Weights of a small transformer language model: 3349 steps.
Each number is 128 + 24 x the weight over its row's rms, rounded and kept within 0 to 255. Layers, rows and columns count from 0. Numbers have three digits each. The size before them is the row's rms in percent of the matrix's.

# layer 5 MLP down (transposed), 2048x512, rms 0.041, rows 629-683, columns 256-383
107:087138138139115128118104121106095155133130107091134108115131139118125125155116126113130168116166132172139119117159136149147136089081121134131061118100169110115111130104165113143163102121092135122110139113119153149133132130133145113121079164139161151124160173153111113141144133119126131147114142134151075129145116108122106117096120141105092128119113129116199085165122159117072101107126
102:145127111140124172117132102155148155146122133108130139154144145107105103126119168123106142148086091119164127136124110132130105141128131137134156132159122154120133102131135130151153113133143111108134170180176149108156112097136161129139103116103084120115095183089145098159098119086068141130169132109129103102095128174126110127119151158136113129124153128116166120114111136099129142118120
103:127119092113147140071097090111131150099148127131148142128101066123108145115137124145079106133092173125123129154130136089157089179163140153125134136096140113152125125089110103141162076157130131143115137131106100121126121156124137118144157138120124148101087123159124103138137105087112094107136103123115119177109127139123131162135102110119143127121104108144133131131135192160141117136145
103:124093153146090162123115155142136105139176135138121150116126171128118163119106125150120131103101140126119139126147085141128104136130148116138112134140148095114162113149085144108143146093124143132148143107137110106124151176152120113145143109089122169114104167163148142144114178101107108117122158102104081183132095140136141127132117122101141119107124128150143185079149129136138105127131
103:105102128132105119124090121101106141129136153181108110164104110100124123115127135161110146114119117112107099089138120102118119124132151154107121141130154147116140129107132108147097080077124124118124104156100097119154094126128121122130135084106128130117131144126137135097142110126129117125163095167131089096118153165096118155094119136111106147099125131109091179147147141129134092115084
095:132109094085119141125142183124115115079143149125129141178137111132135100149114111089148137144142135121096124128125082149150144079128106152114127175130136113133126121123133078134091161125103156105132136105119127182132105140161123142107121122118136107153154108136142121133093126140127148116138139143140091128134130099111099103133135110104140156138112154139133154130129142174120139129139
088:070090154106129122127120125170106120062135116123125109179174127140167113136133130103150169124116103185143125105085107144154174088122133107097094132107149180154109164138153118134119120119111146136115150110125115113136133091142103116110122094134172113144138122097134147117110149130121074117130122174119129113102150143149168130150124120103100115131131135146138129111098126143160164133136
102:118162155112109164112207096140130146213120144115138143156142131110157112154130156134136130134137116138125121147127110111146150133134110151119194105149120133129129137127094157097179122171097132105119148130111128142131164116161079123132129136128103191145119153074130132142119117149102127098120159140127158132151136121131145131180127154089142142095145127121116128094127134105141185176092
104:103115119139146078127135115132151156157132179164104139087130135154132153110191135095155078114123138143109137105208118115125141111125137101096109133124164151104134142131108139087075101140117052137127133128127126131122144150104118084127139094141163115092083147110133136119150108115111106124138114136126159072156130139137118112118161112105099132138144149090155101152099098110153128137149
103:089147113172126167155166150102143114111119128104131146123150103099156102088150135151115158129124135146170167132119111152148141139096142144108156105124116126121140094188157096114114129132119136083092110139146154101103103159111134108142132144129139181081134185111134169123099133116129157137098087138171156149107142160133124129104156160071113128137146125067070100118112137109139120139138
102:116126160186146113152129111094171125138141151148141149091142110157124127126131146153157122115123144161103125064125141131127138155148096092147120075122173100135117099162139128114106135070103097101116160131129163151145164111139128085144125072158155135170123157153146130140126146100145121124073137109063163100085085084135160101122119152169119145127118127133118124134135102122120153162115
107:093128133112122110119115131130130174082126140128151092149143147144099119136117143131111107157115128189136147134119100160128119111128131122116134096137108162126088128127132122105125126128149140136111089120111106158121085118144108119085164135105145095165101123116106153121165154138180128129121136117133118100138092117082108129136143104133146085107121147148109179089144113114116129138135
130:100111108135120173153115108098089115100126122154096124119090123167128105144161177180119101129110133129104135136142080137136145112125140096080087161090144129143160162127120145149139138150115101107140134143117156173091090143139146145158074106142155134149138139122159124148129117100136161127097097104092109145087102142122156170125141099145118136145075170126179130142144114129149138149112
095:143114137142122126129156148130125105084133109103135070140153164110114150136118091120126133090126071131143091130210137082136141161098113111172107135140137125142141148110167179112126129094122103132135101129133152143148100126167106129127134085120172151139118083142151131185146135149108123143136154099149178099128155158153116131141162141176088141143117151122146140123128136132119115092107
099:119137138121134131126087141139143098124145107127117134177125126069115099130130140141116056106152132151116127088138102115110129155159198143083156119126108153075123134132088128112127135122056138121147062107131136121103126133105142122124180114078140081141099113097148105108163116123136155115139111128131152169110097086111128102130129134159090140158122111115155120161187143180121155085113
109:148126124173097137113106122134132148132128112138155113152125137147118117138158110146121108121113132120112117106109123139072133150145102112140107130162138127140129140117149123101113096123116160108117134114132135186147124132146141106123124099156152156117150089139154102154102108119115103125111116120150075149112136130100126124108139116171145190138147152200105094173111114108130169149135
098:163153170122142090147106120102126149112079130127125149137126144132120095132156145155116112116132142127101124166120100102053214123127101131112186148097112104146125137106158105113127152094150102079088121124133121110105114123092162162113150115093160121104108096146142158106150134167174141116140150130123138117091099088097106113131087101145141106115131132147146107167147118130136162113147
094:162141115150139081145164113156139134115146127123124112125116150166169140112108125129138149113092165153132185104156160140155095117139062164134103109139166120182115105111106160166108149154150126122111159192195140161111083174121130132128115074092124127159121150148089126123089119160135123158125130134146142115126140150104131125095134125123109151164104126150105138127129134079124144168126
096:130120099133105166173198120108106124171159119110129111127131168094199130136127105156153125129120117071139114109085109123111105129135108151128134117127108162117155129116157153123082126159122141115124107124099148158152116144140093145129111158102148136146106121125137137114083143151119134150154137127178122143115110124097138109148079140099106167125154150111087113108135147111098143114100
102:112113153143134127173143114140154172153161086147097120131119156179140110137107110132133135113110160156121102140173139111165145140133155111117136133104148123123106101140140129184159114112096103117092126111113125096115153112135113133142161145156132137116108170169116100145089128169120164140101133132127063134117122120120122140126150169111129176121158116132107113107112118169138132108142
098:126120109104174114142160112146115103106147146115089094104135106094132164118143112163147162121114107104100125090185132111117138092099107110149115123125130157145114143116125168114125145128099115118118079128123101122154075138146103120122111155125146112137108154120131102144102106085107147164177145140164141109079145161137140066095196095141128135136121144123121137140111146166128119128169
093:154100097149120125114122139134099133097178148078141142148150141089117116128154160097142103117098159165137123088121095102174113114168119160118146133120145175138142115097152135124163113110129113113070137153144107174105088122110085159162112128167144130152114087090108086135118109116120175136137181103171155112155118115095122138080133129099133141144142165142099142117115095105092112097135
103:108089115157177120086107147130140113127116110162136152133165100091140135148102087134116165122105117096128136130133111189124138136111131162130132114100193091116162137118126126102135097089151117131103120156114135142111181114096113146130095128137143162100151078117138138111104102133115115123118121146105132138111156121116106143131161105185163116148118125165120161167124172118116183139151
099:117102139127140143145147123126159121126102102114146155131146124164122103134141094115097136166151129128091107150161121139152125159133100112143180140113130122104129117114134099083138124061151159134156109119143137124156109095136116111118136105125178127133116149162126142114166102093132164133106114115101150119168104126137086117100121132184064067159107132113134100169138110120152146138151
101:153144091093130110130142168130097152082128120092170154165146126138092133130146110155154131119118105136123147145088129168149106107151131074122150161130141131143110134087134157134141129132122129141112127140133111164164174125115144148127124118149127139148159152104092091086100119190127138125105084106137120137149100115127148120099141112125134151103137133169122128148124127128135147124120
093:113123111179137188158117124125128132117112136116135093100117119147129107182129102110139138096151128102106096135147147116110099129139161176127100211088114106107123123138140118119100157124170149091138126118164154145171130098132146107099155088132123100152120139107115117118136150109108112110153130116149140129090130137142134121115134162151137130137058111113192113148144136124194106120142
114:123139118117101185104143141150130125151123122167137137072111120148155110117125159116127128124152114145125108102110146130107144112105127133176115126143124158120125126137124115092147149139109126138143145110116131136131149165105143165127120109155161160110145182125134158148093110093129111149117117089092109106166117124153139137144171143156133156136131177176151136159183126157142140137087
093:150117079138151088179114121128135140136153100131123114133122126147134114142107132121127128113098143166127118138125062093100140122151143107164140152139129138105110062122117146109118153136113175161128122171113109108123150127122121142154124102123119126119169098142100099150103126158110151111085175143073149176157119169112088124132129131143089147164160146135133104129110101150134129142160
097:103105188112114125160115131158151154112096116129114142091136093117126116113112159149169100115126088128108144146087099149140073135205120128097114120112098138128129139118138118158138128115157166065122113106156148145154155134118154158106097093111081131153120120100147135110139140116159154101123076102126085132188136078112143176101150157144121133144120139128101102153168160106125100129137
093:168098134152114121141114101130116151159157134134114149121140131123130141126123106127131145128162131128157089088159124105135129131164135130134120106168131123131134179110110138130159155142110151151136135098129119111124112148136154108147164155148132114142132079147159114121146139121139124153113140126142135137113080108127156110135091154116087142143186093066105164150143124124105111116064
098:098078135138146121142146129179099135140134129112098125139168132116137116110090138124126099108120109106147083147166106152117112123138108101134140087123121146120111162146107126116136145146112148117109122105140146087165083130106152167120095146134164123141145088099086132142146107117148117107133105122118138154107098164151116136111128126098097172109150116138122162138083133136154091175160
090:145095164097150102134088103120092077103125124135133097100111101141124105134141141119169128127126142103057116087111131135178142147138106125148148114101116136114167090117158119105136128144151164137110089130174142110142112144097148079126121132123108133116142108126156131099080104176146145102103137137096100095135119134122112132126131135089139137109111096136165152120159132131127130113145
105:150161148163172085123113114105092112141148130142086153132130108139139097147154119157182106129132172095131133106175125122082098133158140128122132118135130111129153149104143121135111139107115132156095137114137143101165166159104141127177152093119108127161148129111143144110179117121087098141120121149118153128132155125177069109118108112095144123120141094173127162149185117159139087152119
099:118142111180161173156128107142160137102056128112118148128152109125114149122160159113127137129145124140126137108122124149092137115112115159119115138160152148157140140108123122110124142126131151124109121160099162126176133139149127173162115090124146086163146151152127077133138178153138134151124137101139117127199126122114139121134135122167114127118133115142122122094113151124107133107172
105:157112085122140143126120135161096098115136140125141128147118104150139163107134119090112125094147075172118151093131127095107144138140160142120123133130119162119135119099157123115131136125160085132135121153144137107131169128115150177114134141161156120164107083153159131103066091165124157099125134139116089136124083139124154132104113173150136087073145132151113175088116127142116130141138
101:112136132147133139102136122104114128120108082135105125156130109130180120173074123151154093121128161177122133113129153115174136122087110106092178145100142117089109100136119119154115101148136151115062113145110135131134152120146148100133129112090122124113142115106117146117157102158110108155147092121126107105150125119139099124154121104131113112101169142104139145133090113120160106136144
103:141157148137112128115132125125119097128116082125083109101117121163130186157081129119119139128137117107128066138116124095132145148116114151094167099071100132108144161107085108120150107142085096110131104144116096159143099111121140133151120111124111117090099138131119172132152126120092132085125095129142082142100153157124141130132154134134161179095131142127145163124125149122127124096090
096:093109107124155134097130135169103160155125132138120159133088178156135087131145139129136136135140113112094114115116101185126137121144122128136128152126113101115122104101153145140103111142159147132093165124099089117115167132126149128161129156128110162115111120090129088116121121132123155118125119104141145145159101143083098154128154143104144107164097143123188126089131143135150127160140
103:147136103157119132139156131160144121197127126112131124136110110140102171112129131131126087158118132101134128188148130076109099101108125119146126093089144123163101119111137106108113149108146131127100108135124158110141124139123112118115110165108103121146153136120150159095168159170143084113123086155142118145153182145160103112143139126148065154140122156122115137141140129092150131089140
096:134124104136108107110140080118073137150165115132135136113138116148156124132083108102109114156152117129129152130095121076134149121155140139138164108129105125194128157144145112130088120141096152127118167125148115166175129140161143137121163156107111154124121164135104130169094101117164090126157124126107157130138121119095171117134124139070138091091101149123077161110124156088159122138123
105:154142185060160129159162148107143162084159094134169078106122132122114113148114148129105114122143112096146137119171183110147118110130106131103153140099132167129154140095159136123168186187149126146131120123177186109148177149106144151161161102088162106144151108151162089122159116124131144159079104104165119146126129125108115152143108118123103116093148162090122080134109104120128157155146
099:166124126161116126133102110126083126069153175140093139142093115112103142113159123153130126128118174164145130116133143082163115127130112136085136132105112113121142141164117123180102078116106125143164140121097146139140100134095131141129105131155136146136109180150159137155152138121099175132073132138156109133137180158113127132112141138146091135166161147094154132160139111095090108122115
101:144104133133122151145106101132144130114155089108153118133116110115126142121117157133129171141149102107139121134124111135123121105146147094109129084119134115090111133145107113133143090180154143113126141120168113166134161115169112105107079124130116093148096157114186143109097104079160137097106161129130115154092088152105119129156151137092120117117138106136143144130158093160134111094078
102:116114108080102144100119114086138121140169144139114167133176128121134132096114113140101105103121109135105102128147143125115132091101136141131086140126130134160117104141109152104128117147146140112114122132139146115139132096128086174132156133156134128125126114110141119117122128101131109134099129135143128163185126117118135160091147064130100094120118104085134139117131170125150089143121
102:085113137148129119134140162126126142076112147130137154136131130097140153154160105098130194081156092125112144118108167184116153146107138171125105136135138136134120108147122161106150111138111128155124109144146136106080126120118140137125085157164097155115119126118129106115153149139122097139148142153140114164103118152137090160133128181122119103115138154124130123160129145096114116143125
100:117110154146135154107148115134143105129154110111141130119132160101136091133120103129123123136152119139152099153130101121128111138117096148129119131129138084108092139132130126124167084086189115170120115103123125125145086119151098117093106108132116156133109183152117117195157130158105124124141131121163100149121141180165089119152131126152131142128133127121138128128154155144160144137132
099:147109124157105107139124109156169166134159143113150119127116143149125105111093131187128141113135098117115134187137129119161098104156122182151094108150119125129090176109131148118120135129155155128170120126144110150117098137135096127125146117136157166120124136126116083100117140134056150117125122127138128104084131157123150096124153132110096151147096153126141124101094091143096147164114
112:118121166121160107149103122126173114092149130129128120145150126094122117122118139108138125119105140159162133106128136091132094120119188152164101111152135100098131066125119114087144131114120104157155093117154140105124133082167142134143116142111177141137155145120136135142175119130134161118140108161146100152121173136141119105120159175123154168071167102108146146096160102114144096142138
098:126100149148136136113119117129157095146149140121152156138095146161128143132149121151160117127126115089145143099125162120136134095140088134162101129138115169108109149142148128094156111125167117142129147103108094105142168107111085141107106145099142157157153132127135141131131098180170171116096127106133129082121111115110089134148136143121125157130164074101121122144106088126191124134127
094:140120108102136116093105151108109112137123108157113090110141150162130156143111104086161117106109109105099139109138095143126102083098124145130144132082090164118120165103149120177140057143130105109166135165123131121133120118098160110154147121115126117128060158141105137100139149079117132106106116177135132131122140118126068083161134117126125098181155111142145107107106110180107109194138
097:163121108126114110145104141115139181156127115131073158107150104130137111150109139116164154161132111136171140132080089159137169120101121137119121149071129126160098099100139093101108118142126084115152138091129130144124094126119134115165101131096124126134133105083134127119162146079109130099126127105119122175094121159122105151147084167122153122117137132111112146115113107126157111106125
097:131124166120104139109121121158119139111120117113107142134152104130142098140134130153071130126126113143119107120119166122150099139060127172095128088116103137119129169155099149125147149105102139082148126146151115129130124147130155097103142087150105106132083098109124122111151160097126158134119113088166102157104107128122121165134183143149099151113140123113124096163188112134131105072144
098:117183135102125130161152150130123147091082131094169087116120166138144097123159065118119116131118148101111115114153093117117112136123104129157116135125124102119166132111166118092131138124100130090171138087181130165131153103119140126163123097109109110116103138103149099102165159136151162137157105134121115098153114116123110136116133121137143151132143125129120101119110142141102164089152
100:129098122127123146144151162127112158089120128151172115132157174146095107152076167161167134145140160141109121145140118149091137142108152131122117139136122123100122140110137126158084142153141074146161100135170092078146080129113140106076103193161137127126080128094153090151145146136146126127153127093099113103105184196179127149120123150126105076156153161118142139099144118166112117124154
095:103137138147114099160094129104171112145176152115097143131173108135175066114111108143088168089146082107085139131166154159154129134160130125149124140153172117137145092133186175139146102116118126113073181101108136125120124120119125097124124173114175121113150118119142129128127132153093100143133132139145151144128125112136168115162145128133117148138119142147131137153077109098124109173102
# layer 5 MLP up, 2048x512, rms 0.041, rows 630-683, columns 256-383
100:136161116152131162131122130113122071091122096134134138115135119121145116132119099122118130081134106091122084151092151146173107089128123138104108134081130106112102135131125141118164068142140138129097097115118116116104160131146124134147124100123143158143141113173074165147126141138155159150098136123100145153135134136162143125134130158088098157123130187132117114143093153119133152106132
100:133106174122110140152151159142146105105128151127098140118111171124132131137138107134157138140147115138157108102141155159134113112140132091129113146154125122123071119164121097149137120113132130127117149127124121119115130177177156142095136121118098082123164148102127135093160109153143164109098106105130092098144114115123175097142135139109096167115074167101149146132169113133152129147147
104:134126119113122132153123163130117116115145101135111094127137113141120128096129137127184132137116126116117128142133126108138167124111134158152177089165141140149057113110132078122154146104097116150171082136139118136097087125122123157124180143153108087144145135112126152119147137154140128101137102138158104109138131133128107126110136075126124097128092142103129136144105118104109160121124
104:132121097131132148141111092103111121159104137127116127103112123130100150111133138111130122150112186107134142142140149170123126124117103126098102121123157136136124124167094150121128079103115141128077115121093122146143105126141145103120140127112154146098143132099164110148158148104150113137078096170143125133113133152129137170113161152107082112162089106159134145163121082090133108169128
095:129126145138117107105099092128141131161133130100107125079107127096130099123165118162132156156130161125167124128152108099156084129188158104140134125142140095132107114154115125165136133106130110105122155158107159132164156112129135079183131095190103157126133136105115109174148108134126082117093157105159170145134179152137127122120118161137173083129168127087122148145131122138111106107119
095:153174134183113162095140120157115137149127124105104123097132159127068143099159154139106144104129123111158106127149133107102115152146125110168136109135151144109145084142120145119131086121151139156158156146115130105098097162139111169156143155130144149135120130116152110125126163096129137147122117117084144128152125129146126161108149135093142134140170158098129100125126155126050093127106
119:135164127109122099141189136181173161168124124126126121117137147106157119156140102103121092148114125134114158137129143131138132152150148198110097095174141174148080140176087137123114131130101127128125153109113131131115152139111131141121098154137064152100128138115134164149132126104119114125127113098128149155141147129111114119111129138116136146089163107112096091130144100164121163156121
103:095155134098117149178128123116157125127163104131117134126126150147118098091105120146109159104146175096114122110141130118119115151148161124135142055102155136113129167136140138127125123100110113163124112114111150138139111113143111128183147108157114152122131163122195127108081121122073090106118141143122169076170129134110128100128114088137105151135120095117114166149132166152136162152151
099:169095145127133159083130151110135165107121152151105133147114116132159105104093123104107163129137139119093121106118105087120115157135105112132131150110133118170112101115123144142094108151150119149118132099128165127139090104123128108071097087160098123091113097126115153134064122135094119128156131148120080147143131147152166140153126140133132105144103125103132179160100160116149157092159
099:141130144137163091147102129123085153154102153148087122100139166154142187129142111112121165117134076102130140122168154131152173109196128119120097090144139154110125143103128079123122131143110117129138145121103137118096146157083184118105139106164137093144085135100125146140112145095118089108106134100086138138171125079142180118156158117198121113129146159103135147158116123138156139152122
100:100133113166073122181100100091131105107168107108132154099111136089122110127154094124108143164141115169131123134148117136147099132133105132124123126140144160074113127182150117116100141108141144147124139132138151109150121117124132135080095122118136093104118090114126121178145117131144109139114134140098144124108148102124159150139143168167124131169149156112150122126138126167102170096102
142:100142128163095151120140114098125129071136114132145135162138101114127179091144183117100123130112138119087122120125113123094155114107125137092113147119096154148160080096079182170121087156113147116116127123135137124104094170158131091190142152109090127067134152093164132147094140127147123122133152114122132132106133169107090141142104099139112146114106142120142124134145065142093130154111
093:137131147119124118151178181140125147099109129108128145099183119121178134106145138152159130084138134123164146130098123149149124089151151122101153144185129127110142120152135118132105154157128091172111155116094089088131157146090120129167110105140110115120134156085107108123113118148133142119136122138111107110123104120124116117144072100116141155143151088114107117142139086170143147092082
097:147103094181080093104106133137137097118159111122139100105112132106162108131124128111131131158109108086136134146090118118146136116138157135168146105097135127130172127149188160118110148137141152115102126152154125125177102065076138158118138121127146150140120099131122127103148114112092100124198181139134111112126098162152126145135151117145174104148140162157109155125132170104124125103132
110:135126098150101103097155119154138118149175120125124144152131120090110117112137090163108116146119159160121097129101124167100106140154102158108141138133141143159104122135131094131137161161111159113119138136155134144120134190181159137097166090132100151108148060122129131179097124097142124119139169135128117113130114147124119149128118167138129097147126138143108134131207084068113118116117
093:079118149145074159118102119115138088170159083114150154114165126125103116141112139106122114111135117113148130129120092111167077164130136110119119094164112100094134147125146156119154079151102171132126111087142150149119091123216133113146096155144099129155137125146160128104074099068156099154101141145121157143141150204141122186091124149114096141121096072137107132138158159107125137088111
098:111141135150168160120103127120142152119099144149104122131109133095156144114179149103118120132131122106124122121089123141092107141154149121131188119160083161126122145080094127095110132175118129142117129081120148129126161128142095111169103138120179102112104094120142133125106110122144116141118132143142120181115138104201106114151107133074178115110127129123113111118127148101117154115128
102:108139145123148104156077138168095148151108102129144165150139135159130112154117100057119105135109126118162130159107154121125130106168145161148100142150173122140097118142115074113114168134154112128170126169121114166123131137126101162167181095152145124128131126138139155145132179099097131105134159110133173119168123096136152126141162149116146129127113139129133139125152092117166086145112
100:097128128102092137094127151101152132125138146125078122101085108138135129088185116156135147150086159150112135164103100126111123143122130098120116134142106098099190148150155126086141170134086171147095115130113112120143135117090069174110114117116119143150137147135118137142152125155169153097166123139155151076111120127143127109130150136095126126149177129116103095132144145146146137138105
090:123151092150120166109147112115135137135119156135113181101120156155160102111161106144128168116132167145129141138113111171123140139093167109166154140165133103147085177085156145122115138100116090155133139126117101157104119153113116138141113156174122098160166095113117128159137144122167181108125121121119129125137094138083126145126161167126102111134075152133131111162140130143124152151131
094:100083157150154146118152136109133092133165109153111121148153131167139123118087132148123104129109110140170151155146079148108115137061140161075098144124139170153112141144146119146111153096112126150077104157130151095112119142104101148090110127127117137117114094099151129171122151129138081144173129138132103128066158136133155103114170100123178099142101096072112151103142120115142133126104
120:114115139135131093112136123112140162103135110111147108123138120136116122131119121093118157172132136106117134171135182165133092122099146128087137158159116155109123138132188090149093096125124150145144121079106083134109133113144123120132144148108095127124111137102118161116135134085165101153140168131118121083117152128093143163091128141162147109157093140172096094132111092153126114143118
104:122140124099100146129149120116136177146150178165119153157107209134124147138134160104141131109093138147124145098139108132130146102141103121198076148120152147104170095202075158159135163126131129162106138107150106091111160103115146114117106132125144112131098100131110133148165147112147160132130132121144137131086142149150183207143152125105134114133149142194150124093138122127149143139127
104:124137100101168165099118156166119155132136115134132159186121155158118135120140166091158132127121154143130117128110177095139093156095147156138141134159149087115092113130135137148150164149108194159132116104149104157119175119082123146135136131149153136131152129151160139090140097153124113117127100067145111079152158131104147145123128092102131119120157165163112144119134109121137093093125
091:148162145138127136110105165130098127155139112126087109164167164165122105109114139094121130101108111144099119122086155094076129153178128114129152083179107113104147155106155120143132162122125128114105087131142109102129142142121132079105093092138103161121103115106139138148138143133170103132095118147089100100148095142131105150118130108127116142166120143112095128093123120124129167105106
113:148124120152133149121140136125134113115159078103107137160143126139132139110114131118096146129137140117106125143154122089162146102118116111161128117097130169131134169163117119137120079112121135131116132118120177161118129154138118115175115114145176116143143119153112165080109140128121088140142159117107162133181113135132099073143100121121094102129115159136117151100172120130116111149077
095:121146158171091111116139136126144083086094083105149143118164149134139136103125134120144160116134097136143132151103153195142134128106134164131110104089148110160108139131098081141134168142128128125136122120118158133131136151145118133140129127128147138108126144118131127151158135134090139175151090120148109088130146081143150083135113128122145144141075105122126135167098130139146107100109
097:174177099131156099166143128139112107125178105145105150129111134134143162127115091161150113170085124099168156152067102112164113111115118126123096135118128116120117145139096165090129137123109176125184144112072135151069135118142140097172130150116118110108091151150146092125125142109125113141148178136097115158140130158096119112070126110129140129094088133117105125139109105137160120157122
094:103095135115060166106140123137139135136154156117114130149172115116091119099119149140161138099118142111074163167145140148134172161105133172118140125115112134097105105131116137121072115112106129158089142101131165110127132122148102170158105150124109129107151150121062082173117111115102116103136138118158151108130155116119143141121117090124165135066103127135152114099174138177151121172109
099:137166122128150132161119146102170129116123079130154104107115100113094181127150106150125136123100118154120146088141135119099103153136132131118126145147137138120136081123147102118111168147125125192117097161125096096118177132119137072120076126186148100161174121145144139135065187124094139122112142106160082151134091097128159106140142124135157111130070132120114124111116137148118126073123
089:094166113136119142099143136135139169127161120097144147152162144149130093124127155131099108122110151162178130122125154144103125134130138143117140144096155155095101160122114163147111115065135088130136127112099174155105147145155166158112077155122126132105156172139148180143118149095135092127141122163125126129121130098110155102125129120111128118118172207129133127127137117153109130168096
100:104136117096111144097156139080152183076098123139111101143156149088177131115136143111081167106117098162070130183124175106148157107094139172132152117104122109118112146133114124137145120138170112133128158155105117155081146093145105119167120123126148093087102121091121129162130094136158156148151118149116120134149133145100128126123133158140090152141128118118131124110069124134132136079107
095:130075087109135129114141151111171120109134144095084112087125126116123128099114109120143107115120140108145099208093088110166104149134163114096146135123071116152142123146110154126124133106115126111099117137130129082135144135129188169110125148119133138116138146179077142115131101145168128127148129120106132151114141144155139153136160124106138143089126158091173103124141105139152115157143
107:114109123131126110136176117077137110119118073139173124146079109136156136131120128079144156142148145093146128119156146144140133108132119111134124150152126132123119151156121201153132084127128162135163141109107096145125156098108137142098100092102123148164141173137162126113156135106131149137128162061167165129083139128101094130136123128143131149173091107129168155117131110163101147142154
099:151095140106122139118154110123115143141134080148149127094127164094086129126136175139131177153125126145108109130139155129085135104146147150129176139150107136173107117139136117117175178141108105164132137153136192091137128150109118140121115107137083141125136166136076106115133150109116114112083155130167107165099133162089162132110130148148133088171109151069126147155155099133105123152132
099:169147098096106146105125120044154127093159133128141111137144167101142119129138129148159142166097109118130122136105130097100138158158083115108084134104121117104139132117144083149143115110159114122133132161126108160076127156137100124139138125108147138124156093144131124103143130123122105169146118147157160134113147145193142122153134149104127080149106096138161144120102107121101171147105
098:149139139097084099134108114086138075123160125153103132135135116082110115125125117135096150119154154130138103151161136136156084147133145137104120098101123110097172112092136112138141155131109080143167134129133148150160121118123103148135146133090183104117121180148100153151090162145132107123191121144133093118114145108157134133098166097150118152134148107151127132173137139160168136120116
100:114128136106143135162086127154118144154129110144133129146142124178143163099119140144141119119106105130079116170102137128102163137144154114151166109156156125102162150105156100096140148125103103088152107130122098132122132137102107184116127142109148098130115120108129100139158137133104133149134092129152158131164125131117127117137139117122141122156125170080125183130135147175094167128105
097:111107141169131119101141104128136121115128152101167130143136115160115149149132150163126153128174123181136121110127085127094152133101148115133122131140157138081137113094142101136171078123116111128180081113154159152129120120119075138100102164124157108101155079096098144098126118135123177132121132124145130146126105155136131169121109143115105124158175114150128089167109098137096128100123
094:145156107135127180105127156111181125128130124100160138095134122119118135134142141139131152144175109096106095140140094136143151125109102105122116118117092097132082127105114133145128121127071161126122109114109124147136111125111153180144144171129166177142132077188099078141143146153141129176100123145154153131098170103117129116164133102108153142150126106123128102152156113195100104140107
099:083106165134128163128145121132104179128115132160152179144127150144187104142065115107111128113125106143122102108150168131091119117107131161106112113104158142135167111108173123119129108131060158119094160109168128115126137138101143123136138117139135123165146107102110130139122140090122112097133177116102111101131116142139121123133139116100148072108107104152136100108133127150167135094136
096:130115142129152150093138132106165118138135148106126160135153124122144126088120169163127171118133129096115121097117134121139150119106147110117147153143104141109108102108175143140125120124104119119139130117122159104159115124127084112115147110138127133113105124096083103155109100096136125085123083134146131132178160111107140145116121099125158121135148132115091119099126097118146134112107
100:128121113152135115150163110157127083120109092098176118094104143096108136129112120142100187103185128089098111149148098145127119117138134134070121153127142131105130142173134101161120144128167130131107116102076117111148120100129110103118152123114162158148124098164173176147151121128128120106110103092142116100133128113104158155148116157121134128137140151112170128077124120159131182110094
097:113118108123107156127125090141100162152111160137137091138143147148096154080122110153114081146152106091155098068134117137135148169089157109135139139169141099169155189135151164142086115099141165103125124103128073183151107093120114152136105168165126072130134145095158131143170140125122166124110127128129110088113108145174148144091149142143123136142133111130120110112133137124121128143103
099:141124159150160108155106158118121129124151148119145114105096137120111104110085145133113130083134125108152129133129124133107156167158170124155128151126111117133150155084120131123102118141155135124109141124125133127163156164135126102147121134105136117105126149161124132163090135095168116116137141138149142134116128096170137155122101144092167124112135121109124129115175084130111080145150
097:093133070118140127123150142107161133130160150161075129099121140110141152116138138092129104136174126111100136117146137136113142140102132126118134147121146115152149090115105126166095125106095094129124106133126126122132098142085136094116134128168171146147149132155112206168092096121129122124144145140134100140139120091128119102124132098171119148160082104095133107150185129140124096125104
107:125118162120136084097128147112128099119121110124095192161135150083134075061172110094150145145121120132130091137152134076129105093121155129140160134163131107110120135146133099115126082098188130124116129132134119105101149151155131138117140084126154139146140149144120130139145138132129186134143108106133118124135158122144160091150159140144110172166144136111146135131100136135151140196167
097:099094137119130124102120173135111154102162132110142159147138118101081137140123192138125109138119145153117098135139106151100141137117158126123148135085128153135138160111104138148177087107149135136139102110170125196161079121120113091094137125157102181145131109115126138132104141099155135122157191156121147124066150119094152157082128147132105123092113131141165127095139122134113130141084
096:161132128137115105107090148106117084114114119076134135128117138137123111120121104185155144138097112166127092167152122121152147128119124124107090110156148155140116130151058126144123174146106115131097139109106114151109150100123112155115117135134124136105153113080145105187137112101111143107097129096146094149124158138123146111150146127123088082159113095106131087154155124159162146102107
098:164152090091180136129105142142125119177157141149199120149150144105131149133123176132130128123142127139109128131141137147128150105133114154111116153101118099138113118136169125177120145117139149124141138078174120100104094157136081157144103107102139152182111138119120170144107111132127154155138166122156136160138096143131114095124132108150110100152165110103161126087132134131094146126126
097:145141112119140143113130121163134127097122130095119136123133090105121117110173166104150129120091083134082145142130083069132127140156117107126130117084147108094141128112126110143140102105107111165118127134152131105139152140131139161128134149113149168166140146155116140158141159095106156150105134102147091133147166108107140147120179114129109098130124137110110105141167126148124088135119
099:154156127108153129105114111095115110121088137130113101126090107129085149131090210125144101148116092126110101112087134095129146131131183115099127090162163115139064131129141131132101120082129181150113115153127088117151111139147098118130141140093134100130130163152107143132156123119177163119150155096158097120094101128123129092088159126153114098108165071124180130111099106147156130123138
100:104150144170148135086102095145087152159143137124173146117151147102135097122101111180091154140154094156118125134137086131162127098123154097152117152108119142125149132113118169103119126150121099140088142120095143145117135091149108160198148144140123127115115124136135187096116169135137141089146143164111145109133111097117128146166172144148134193102120125121120152122118080144114086104136
097:070107127119140158078133109147124113134101093124149098171114119120153122105130105128139092103132124155137127133091130120112124165121141186054168087082128116151153093150120107113160177115122163183127146129097128129107128125134105154135149127109126143210156159141135137151107112128144092131136113134127114126147165144110150145137127149119115109122157108177146135113166145138155145094134